From a checkpoint of a small transformer trained on Wikipedia: tied embeddings.
Each number is 500 + 50 x the weight over its row's rms, rounded and kept within 0 to 999. Layers, rows and columns count from 0. Numbers have three digits each. The size before them is the row's rms in percent of the matrix's.

# layer 9 attention value, 128x160, rms 0.214, rows 0-127, columns 80-159
104:466598498532469456528479481516450441408395548497488496583527476554432452521558458478576518513491541520512505518448565478541504569542514462535558472609498482427516460442543607607536423554584529548531511527413404536518477427493505474511450521
106:589508543524500466535442505427528556440505544519522529452442530486432515528455488534473501459505464486536518516531521517456479488438427487595578555511505503478573534478463499511487519571530540472550540543584562558485512588477402526495427476
100:450555552459576526533444511433497554568491479589535560535496561425435504546575543420656415487533518519500449518454420437472489415477532527467504489481449528468442459493503467581471545505496484501468567601536506540525416472392533523525451462
101:487519457444506464580455553503548526456481618561394395577553447517514504498497525415552544522443404497491444556590601536421439558516561459481446544525491576468506445445416544465583579495469482494573531513604512570394482471480533473431558468
093:513527465497527440477601420455491520515452551448470529500586519555579431442483477457456495548409489520479410502461587415531530471490505534471462426555510483464549447506536498523486549535475462460420462463516568547419556586522656572438490427
099:552372441491465451558401510477477381453575569566439515501526540514527515442464537484487567415420548548473522501587539567536455451488509567487498452490563524476479574563453461548559561540503462468475466466608521479598487502469496559539537490
101:570440563443527493467491587456566485572521471527549430523495539552537547448452516524419573573565554595483497532535538538490456546486571456517519449590431493521531482557499584440567482401597419494507497497478488423467460437477551465554455495
106:523520548442562546470564461522508389437494518555485530414537546433466522510501479519480457434561551484457405563570421551480475564459578538577548460486507434505518456484529507549496519452451498568448417528468530484487419557524415546473555433
106:486426476542506447478538486563539477581381546489489488654464518378497583513498464555438538563471517523521505452470462556484485442534467451572499560479559576514534555578556597505442561581545566556436446514460453513535461504419460481580411497
112:534464456519539526543497444589378511528502577583525486547492488459512578496454423477449524546441413421564564512539547501551442458506519509525484557431438537610454485508493493500484474520596479487550524552528484377529590480399430447512493395
099:521505470491516513500525571534578503525537499521535498448537451470562527483389569465397496519497425452559484516538574500494438481506466552463454498501450516617407462559444526564451465515538381566457425607561646537457504514458398513489508522
100:588403465610557528446497564524428492468515408468477413468482496497502496481436475551490498427477448532559432620493465487446492383416566551576478487571550482522522478503482588471451560415496485497472489619501507413560489496461495557550482560
104:561423548440527488510470535516519506464531431468527583541436489468433558515567610485523468540481437530494537494449474421566434552513518458455558580556441511426485503513471547532493479550481522566532476460477492505538469514471595407544514552
099:433481507533466574501594530450505502474545567426489501432482486535417462496471505504566416435434497567473509471454555416532494484500592572549478501534512479465477517479513552401423497501489443611608467543472497478475478499480457512436437466
106:533443428585427516463439484553588410517529485432484523480511471515477525534571507469450462581457535441555544507503411600494519531499475476474549474387479517420551518451490463509499468477434497491597572472516461551437563634502477440485517481
107:480519463519556453530453487487457555536502543474561439486505509618595427502480516481475547582508605434421511467531503548541534409503542400551498584511517532448513561439401472446546531499470476581352483434607444521448592587413545539514519538
093:500479553477469573560447522489503466407478421478485505557479525553398513557559583443533540573629475522504482439610513471443478413477557474514535595462508443429429525478510564501571428490501409465530587432474461474494441443454513439541508480
109:489473475424433533488641524527519428534569486546439415505481530586481522387429557526481498523586506479531549496490470547373540469509525387556482436549479579552629506540492537546515439521493488475577527514508433416518489542515500497542450534
101:477500533505551582600568502546460550535525573437551528532508516504450410505530535565630504495518474461526537468551466629461496462603508478454473513628492475412553522551425432517567610434512498506522541503464494505407595501498472503531469496
103:500440588543485518441502480491470428504542437502567463392475525524432501543461478486418516514530511581502555451381465521493466501552475522480506494505521380495475516556393507421505462436546527495512503509546452479496465521470503436588492542
104:450432402496427343569567475463501483455452447539490397505573549443448522508503552493483447467459531458505546479517564464519552571479546433566490443563479513556491588477520477507524516553493414558429644473439443498483521510544572477485544434
111:468541584630513391520471470680507482422500539544528588534518461542460558479431461540456443496535542487496495427425597466450424515471586532511569497437539485494525536592445561607600572513516435382559482527568449528499517519489533526448482444
100:479476492535567541515483449503550471432526616537510572546510522488432503509502457602471555536501464542492535391456525419390418450422641484560535516548507544523587525532497513645618474478472525524450479498479445495536478495522508541433556441
104:477575527422522520470478447532468483529535431536487509455543474477588533503475515465533546553581540517519478536467540544445592485556474466424459476583491445544506550456488537515467417529490556540528507446505441484511400533518484415514473494
111:471499468467571471506494481541564480526481494473525453564573520477493471518519579516552453459500491495480528450565492555450426511503538512531405556513486459475447402514495555554440497498541578516511435577518396433434467431457508454471506489
102:482502492487457537539580477489590538560465515455472612518467455579432463480560510522561530552441565445453446491501407525527472507480480561577552497481459510485453494484460468564428535523586597437425509541569427449515457475470455484566490480
109:521532432547551534488540480629548533499366550589485567552540536546449466575528475459539462483445546491554457537533422505487525589546506488487457440469534565486532491494484490469494536498587479477512452453523456490583401562569468441554446499
099:549574461493482462503474542525421468597542539425515542578438474406522505530469485430533598554628526445507545557434512518452475436398488462520447503456534502542449477416512527456499505533536537514536570537493461544425576468463496431467418428
116:453464432499515581592572519524487528459376546511505516461599398477513516490436469475590491594518573496530477464508481495555492477577519538509597463525476506456372488447584432531426480549482429476522513549559531475466428525492471362516506499
105:520546433452383549516512540464512434389449520536489448576489525501430490494530437470594538505519429397497532506542502463490516455497515465439563562586453430593441501509534497485481505560509476495495428454370449527499511483563539491474540489
107:507478532440531481438492557477582495336442566415505521483514487515483516522489603507538593490486374526499569524569548538449556483564473595539433464565506482441555518641466491496562477532405495518440482550506583556419504522406507553478480419
099:523510584383475610545476503647522532483597518507487516477498473461483558556517469525530431636444512625552598458506503399533483533524450472507526492534493487461524504478561498518565426531536478570458574581502436494437548533486383539547520441
106:491488481453479446512501562482444492477526476517544498545505471447558549582503453472474474569496521525489473340492481481441493441453470515466549517608545499457424530450475547381566447482531459585452514475468475578526522570470597586454435511
114:551507543500449500560527716525586539599469470449496568502518501623539490515505546537523489533550485513553529351460485423492471458491526587501503413515473535574550510413501442514471432519552553435545504526434438535454527511517425494461578454
105:525452593511470521410522486555505444483475517497543503396509516505510536414495547531555580530497434491498456496515449508462533521496500444484524486545522618512446438404443511436526409484409371430533503535414428477504553522531592453501487351
088:529417455442446519526493450469490478517553488496490534552656506532502628540530448499545487451514462491477530531459463533565513504529533517501448542530543446480525473473433591596499443492438493486481534540522480519480434487515591433401510556
096:485512545462517516494588469507512544448492601504552524425443501509575489532567495523494547529493577533525522414512488553453513479516439393513532594507506507549574559580486528520532496375452517428571572608408489485424548494458457516505425421
112:485469531574501485444554376496450548449453386562477433542556479444529580537423568551429481504513514410492527445474463507550462422494544503529515514529600504526459440480474477494489470571472505527463509597567507547438560589512451569507466500
099:548512481532580560585546451442513479458459562491515491490467511516500527522493550548488454493453492366425373556507473596563512587486529443459527454540420408439485555406498503589404557561548503480513548524449442566514504472411505554470567548
105:483370544463453456515497481423542488557558467584568479467489579541479536563401604486454425519521443583539527435550535571508509500535558439499435552516524480530452539507427529426564544536536447517474491456419458485489490433575483624486487560
102:418509475435444578484432607428445424444509510466555455567524535465500460470519599468539504512460575427550515542482510476492494581476561506480548485423538560504493474505479532526536491553515463459389542589623535485471503502505368548557530494
117:473464440422579531473496495504550427470490479444515488606526601471519569526537495515571450608513487456443462487411579494497591529456479478339492526447481441498537528540537569517510468465448485500582535466475504539517382428517480456543604581
104:570476529541593559522591377457556493418481422530445477477470487437456479492374508499500502468535504477405542471441480551551447461501426400533488513425482573529613560487519449547477463435538594538421483482555472509447434409576512477555419509
097:496456525493498442518483564556405488517432580513513554413535454501426522448501527442471456476500422550547457465328442428530542576427500446528540487430518512550522528546570484433499455517460418538477469449595558476543507481480511509524492516
099:524535499407507477493522519475552433534470463426416527466455422504487502412494602516522533596476421405482517459514508508525437600480471555509416557558617468502562382404453496395399541546580532432523480518594564465519443480538482509565530487
104:554532439570419454552561455482414441474511490421553525472431481499472530536476539518529535545465489495534486472526543450525408469479454521439443566521438495433470450352568556422540480534553405459446460541497476561565469549526495523467478475
109:492517405439453529475545519416536548504472464579482509543508477464413485544532523499603475563448579455573612514447534537517528488454480443462512449519491566452521518363525523538555481502535345465508508585490494424558436501427530498499466564
099:548543543558479524483590487482675498488488483474482558523489529560488593554444497523452480489442528381562505527539585462496588495523546583530502502471511588501477519499454535459488575542490471450563566485513446380642480552496511456433537474
112:456471503506479436445553540525492541553453456481523528517453479535540430493435484523554439482440462587467455516457485536556407457347577481481413481447557573509544513464432436486451475539490476562521466478520477436475446542497442594446474519
105:494534530557481512494560470452525492461516533527471460504620573492485459528526569553491434384459425520382455469420552566490426451545496507511521439507557506457509469609552547482430385473445531489474533524524582501530424557547469574480453536
109:494556407627490537454454490433443509497515469499426464549450507490435530419455507478472556516540489473509487562450514539526568431510534505494510425502522560471556485459441417513440512486518526455552579400510573605474467481494455423495496457
099:490471506532492563446497487527484432510474476596490469521444460464598478522403552567477459568569388506541603489534497485445546460536556577494498559553415479533383426493465556511402398542473465470437491469475512558515655518482570495407552526
099:592491473537457517492539583504433595508520531454486507593454570493436470475552502419420459503492531513444511458457431518454602486469611537525557495459448520511565526400476383476451489526567508467416465523440519498566532530480408561450475483
094:442471590437533460486521466474498602574443504450454478516467511494498520534533593448499518560394501510420449528454550630483553420486437558435422549543467563483509494480427519477464531488516474455423417405489506506597491473501467471445539465
106:539435524471538512456459508530485516446529589467450460465495507489578375484558521556565461592462516472604491536454480502438508473513539489562634508500549632424542404562537451524448571510529554553493502531523424538474467501455605447386530542
105:556434522495486502464434497597469423486429479447587449478466507505560537532494543525468477448533568608496478507459473460513519412521500460535478486429554508528506601533428506457590407477396561492449473520528507495495643422470457570505473519
102:427608475511481365436515463508594462486597489539530575501532545507526527560441495522520484488490488493517527539552537429475475499518476398468537425512499458532574516471493496561529458611409491431498458515435460475517519542588484478481510548
107:500588397566460479634533546488511483501426539512485606521475530515552506485507613548480556471512495464491461513447517488487497479559489496455427433561472525503517505656538448494436475458506429411588481481560543474436575462535566508501465483
096:602557479509520475469488564537439603505513484477558334459394512473519570511531376559527499427512526443485358495429410448522455513476420397546449570503478515522467578465510519517485462590507487383540527470517447573522459462457543442503572555
107:488450523510416477591476481484560561400484523563410514455460479526435518476553515501554434610561498466471495549462403479557585451509504410546524483434458517537547534504452542477462483484533541438537457461477496438534488515563454616440591495
110:409572588507473543480530463467520540543606548460423534570511405503473484559498551542524525504461477406455451498561549458498641531553475516446515478587566436541581517465555450498616452511447554537508462461532487519390456456440491429514555469
104:471515507477511518484483466523538510438492519460442555572471527563418541525495438589550475541519517459545505487587405440583427562473404542504544499429469488558493485525507548430566511487488595502478487599480387507465467474551513532582498524
108:459497428480440491518566488402582540448521485527494414434465491507587484528556530518519446499554567461603511420558558559485399564553497427501377524499539562500479455414461455585465437541488584511551510545557498501515526566455460494480492495
083:506451566450435484508525582532543493373543514507489588490547600494543537498462435543509438442523407469553542559529634480487517468476505441548428471524464392449481443576440458515383552504525536495516573483529456466475473494538557500512539437
092:575513461407542466485500589598478454509475471480506414405469507506452558517594552529499549554498460441486464564489393458534477475474512460533528558533481446412505454505497454449501435509466513509604493590484468554491476528414535604487455514
097:564557484513481509549488457468414496524604557488445512480437504522546455416379503560477515567423563490483454425513525544496545512548460514504524432443545481505433462394477525527501472463462539495570618515525508580526595592530529550476441553
098:470523448503466512526465584450528483547520392380547498429461519506467528521587495462427608496515490473572420527456498471439507564440459535461500537546517504493562530462500517489542569443517490410556549553551503414553538476345521597597473497
085:513465549478565457571616514416492468479507492471525556516482471526455508495548521436518474514538488614456551539435477478569471422493556542467529491447399497429394494487572467453539514518489531510453542449473569582503458492421482543410505504
102:469615515514433594471526399456534462544590507443441513485423476454535535492479441487542479446478457509484619552528561502450540533559514574497503507492542469473554486448493489362524429461560504499448557448418507468574543513444449518462614555
101:490458558506514502461473452405482476490510501488574575520464468528601499529490565477491488481467514433534606495388561551462472507523512479497568469418468526480449507458558506516458591564473410528375572509541436420543520464412490538498574520
101:424411447452465402417406581486486477480565540487666543466578464461487463472589481489495503487485466475520383413424470610555454475529493512414558525461561395512446472481561479446511533493523486533529456414375504536579479475564424438528480474
096:506514465459365499492478450500510557407540480483446457505518489544572498523514588464597488550499423411473474463497508494600486369539486510557408549480527495497539406544494506482522494473476475528520395420479587509507418525601481471494484624
104:549488499598495463468528576557471498454489436604540519519582436443526552385565570501531415476492471504461467510539603563490418469555447550532546483522506527509473489555533432477512532587454535542460554534553598531428563532555496437544501450
093:524485497478511511575530514553531556507560508456463457481503432508526487556381527550442565555465548549498527471453470531470511467512470460565462459423483519499535598471422531463514557473519495474528429524429524487556488449447540550523482527
098:490418556618512470421443588498486546527490453560490632556479471563491523478490505482416501506469563492500471560427526494505500570542513511504556425520538530544489464558507592447637507486522532490443455467400547462499395452565507481565487470
097:543389464525539604445525478512501490488438482413446535514450537534485446555495563464493557509559513452475521466526607504473454539490532433518570427429518443466526453495560479510530496533439351510451571486587614546512469470468544569538602482
093:480417520482427465454473419427424451413557453581543573526536501494493499499478550544510540513483601502403470443431453437507457512542512481469491521554478466534507473395495459503456501463595472512509564567523480588494506622458467536527437422
101:482440612478501591444449549522540521542496401547518486404544431491547387587470488565488469537484501516427415492447515515533552511587600548545499498440485395511469484470505517452554558454524565520486565497511452452466510458479498525528474489
100:560511537563467420483555532512512504536558458467402483481499466608506531508499406556494488431565517505470560525552501462506489457550513368492487561492503529413545463525432537545427569437483440474545585448514508561511497549496546437482495509
097:505502541491519535480579480486423490513474471446435597550514461524425484553507507560510491506575444513408531480509566505467538539537411508490523445547483501476506404534568539533524455446518610451498467545417533605527481416497522466493450486
097:507477485422528443567509467381549454575554438478475411510575489424533468573514531526434516537436398501567556520429498585560454477466528459473440507514479551464445494526477420599394480501506476622439450504480538500499583423497483524476455549
095:430465499509473494445421475452442573487458517443506511468483432440505454510489479448467490561546468583489529453485499564451387484479513469516441527505496522561507557516501533594539419464441463466565566481498485462453561485627472434521515570
094:562454520500498490529513431461575490511526535527490555480466559545424452532517598468424444469540479572523501611505486431513490554552477569511450437472491484522543513524433516455544506464532548490544420459557485595577502494467565466508465415
098:603459441428492509554555469553487469487511563500556588502476511387534507582484472504611568510511508471409498612541515542460515583455498476446493476447587515594567527520462459440563447553387609464517430501535408464457539572490606530513412505
107:453544638523564556501501558500495469559397567512553567543468541585447438451538576516491456540484432561504556519515597496472466538502412534472516503444537554525566434528466540507467557486467510493546519489479414500562468482442507468524468488
093:487539442648494425513460392429370386487474398438482459488523461590510475443569497551447538623538373532567581479478528509405426355536534483488498504467505491393452478505461470480467492456513493539513529483438489561549448479528508536526455517
089:509453612523524517504512516511496463506452475480429467484449496476515543551528558469504544529520497471571454455409458536438555490534484486487493536608504498443561510653419550490538458435543489458608506544587585535524477524544486536499450593
097:513463445502483591586564523494526544559546482622506506465603508478458500501445454530475457502469565497514547564485507517563456518577438524526547497433516526569471483499476413506529577524468468390466506508478468475495482528392451450553519525
097:509492438532500506439539476513545527511492474521447545523457579530482503551499540542503537480572526473568537486479535588556554370486412459492542551568504586536499526530473541554528502510464435480555483458439403486446536414522474479442559454
099:452498535511454463487494500579503433458512454457508543489500534485492519477585480490540428521459505573489488453427509444549481467445484576513538488519481549480454476460539435527471411527400402505489491480557554459453649489482548508491484361
100:436550487497559454527488466450587426503461484524532464440473545543521516509443473501463619432524418527367557471424448566507458510431565449508588502497472432511495488462396408581454438452485522541445498522482606511622428552495454537453549527
094:485573466541457512510606446556459476481553529545548539525423452465596528597591451494487571501550518516479509465451470479476512512586418515500580609497425485488500443552482513529545566548474466453463525507524510530472491535393454551543524568
098:455381505565504532413495532542391483475481569470575488498475491452456518535492474440434486541519422423447601531539506491512431463477448530483480519579547503437531453478525381575540529408470503438482528405527479525621441430529576428640530523
089:461468576551594530453454540421486457473493554554502445468556490470487481564429508451400506499497444479488495422543608544460429456510544432527428517435471555498491490572344517488556536500501396497549452453492363481454505522485560464516538478
103:596604552512468590451463464525550549554530557550494503491522487534454473546493491479555449508464566480499546516544467544437489481457514557465513525505467474415433516533522520541520423413561490538443482539582501478487424461415546479492528605
095:471528460592507521485467505527462422493493474550530507430461503459448509458507498448583561410504528523510466519464348450492482413394515509465511489505528514504436516513424449529569531416507525439518555498578451417441543505451575530443505458
091:528519459498523450466555504455505440484512501463490428475401541442441547521541515444492450484501555523520507535480497540505553465452568542564496463483497426567429515514525449354546458559519472492486502530522540507573501493528523618488471498
094:454565606506584378493516427370506420453498606446485404516505428545488506485521564497555542451457558517525516523546554475468465553510573552549564532560492504503526491469488557490543486450542575497477489483502426485500505473521565476396538548
095:518372507519488459456522499568540486450558450456463554454535527573552602470553470571490532544476499503477481463469522518497469548559505476570551609490506501553429493530557426522460582543469466466528459528512539560441443373509513460543492446
088:475573469520396444435497552480501536475472549561553504454547548463512533556496551445411520544508542507496542447483534528510589444502551480491428493451518460442519475463448453462503470539587494638450634505587505523471469574459487542581482461
102:544412553448544502535454575520473507600504370554535449425507428560479544497377488485520407473425556525488447528455524474477535517460463538496486425503438504476468392514479508563504494555409527593510526453508552476528520462476503475491604506
101:544540530520499448494508459559478476577443496571476530532516497494496485427482497533558541415476475485483479519462551520560462440516423508541513447466471517517501517522508428434393503460508369426466561500584596494455500409631493469509467536
090:522510508470548524628566456558493470504562407399502524587480536446491537607461561511468457454403482513523379490488543427529549519504480485471421553509493427471536553546471527527376560491468390490527447527530457537550446515505524507572409460
100:536502507521567575522527451489382630484527526468515557394498540438531487536527526523467532578562448437421505469518498568555431542537597476545438490472406436519470432507430474567384576445538464545497521402445563518570581445518550542479490496
096:467404522365504419491498514582565518469457482566455489570533487472477483470452563470550484468518439573543513550406500542521547551517486511472592535459466529484558512454464486516481513507397433519426559428493439550494534471463470538586461520
091:491526497568513515465469541627403515499491448434496523459484488586535460443433534510484531514578452486479502507499458511418558564538455437482459472471525477471592467513518547454452506521519555538474478419392443496479570551534428556549426425
095:453552453497502482527493453424618437502558467463432483449508524530452473448523466464546488473480488457524566450506482553583499412423510445519655508561547408454498556533551534519414504487482506508511451439515542461559484524499514540444552542
090:602526557453456619444500450623528536543541455512455420413572463567465523553474520522596503514574558584466425497497535407447475527523466474547490454400493526495555463437491436547484477542495451511555489631493501529499500426529603435512512534
092:499599473490559521518503548480520573503587453412477485482476426552469514478510484535482469494470500474474565570518445552486561455496538516481521435461449429552449452547476484497474459468567543511481473495469425455515431555463485567476540540
099:480524504454543600493489535416460623399501524634503505542597401459521424500530438422477559502412402567501537641471531537454468499494494461460458554471430434537510460482467626503569500493491473503508394493493513438516520505432546516400498576
092:500452524599552442447541465476506520493453456540448511476522544601458396548474591459496501558622433416487489494501433570492461531516389474453557437521500510498489511450558521505441435604513563531548524505597530506508459529467566471565454407
096:517567498509401439544500450454478600476572599461519482504498591571508454441484469494456512435420475542456545489540408552535556530497464536466499468366454504482501465584476529454470496422442512398418463463533451432460440573518488504493409545
093:486516481492565506567491495462534615474495553564535382473480509572464533586542539586560455574536548464572443471391496508509413475513543449402531475384396450470476509487442545452563460524397411444480516497417460494543507482486531456447478485
094:445454433497491606493564581515448540507571456445393468545459502580527473471484507519518517385508446497532458498573544513536472439486588508535526609463534511477485527532500445505430507462404506494495541469522485476476425447466507502592483496
104:415588460486506531442508552596459499556517550405477538457478446455454466525426527545525474605501413460513518477443557460488466543504566455564456577400476473431525424495393540568484526437437393526498455443545497605481542500424492553471477502
096:551566436468440354514421548472483519520466427440395470525490480461466506460513573540432561488478515479590464470530508474493524489415554514447421462389491555477543511544440484470471506424502524557560541518579452451487567468565419566371590523
102:529508537606509476432403494486611487505514411471474434447492544519494426512548427581404503503443497517499501549519550559532534594495588478468458466519488514503400526473423498482495541467483468499454443420433484495565528468466514530478464526
102:440567488473494461557495480470478428465443447510510456535572501480521569435419451447508527486523407490477654467541489378614430569528492494417557477476539513499465539499554431462527511543489493500598503535445485557485485480483473508464532525
098:483544397472516516490543381460512511500552546468503395587485488464523538507546501609542533420565506468475608486440499503536546557505482458474474408487440452545507560437493442400593514537504531433526469619575460514491509548508449539465437590
085:537521520550446383549545497517562436416451467468395560463545520445526584520507517499538576458512470571543510460546520479510438521452485423504545573502495536492544469531512476542392502522517466428408430528499531514538456528447536496518516430
102:567430452551492511593559467494451514495510548546479509509503463482502497549544481551459460485435475490553328374538533545451497501408481493410552472491489530534577466444525441519558473424476467557541569580494400520419544485460542582538491486
101:502353560445423453427516480473567489456525481612535497450432594507533522483476515495413473471436470458494444504567392400546466439536510519611527495443472481520497549502421600494590492487540453513479539417532490461459546492406492605524522499
097:448580451510549525557572535462468579426448406498600625455450424455484478583447499539474467465501518459528563491559494490509594484498487481504506512467539505534534558559497420519511496438487529502601442407383510539608494503545389534479471487
096:424490518513561497471493569540399425483495597532413459484544490432447508481372568513585516545494513515438474433485477497552470498567600490549377439526494480445487502432505463484485559523549521545454483463467571523580549522490466530507523456
096:448555504499504445503436471504472448526460499505451497535542518490490476502491568483562542513386467476440566495531529488524467499375617531563518524520580516548511568427526487491467537381489451518485531445564491481454460520464495477387490535
095:459462482595510527438621490569503463581544553559550496473468481499556574506559444482454516572497512399573459456565434480528447518572568418511588496497490476512444458407400470525513447564507463526492443471539498595529459472563463505473538512
091:485428504507469506440462483521533500491581466504573513486508541511550539469498457473651518448521452511480411563534421571446451520499517558457428506527471509531525426670492537386580519541607528519559494476497555426573450537572556438464561570
097:490407524443550451446413489549531518474389573501466603391463509551511502519463563553567465464408507508478490497587489410481449417547498509421557418505531525579471439525483512483491479525416505531458484566491522477449481476564580503499536487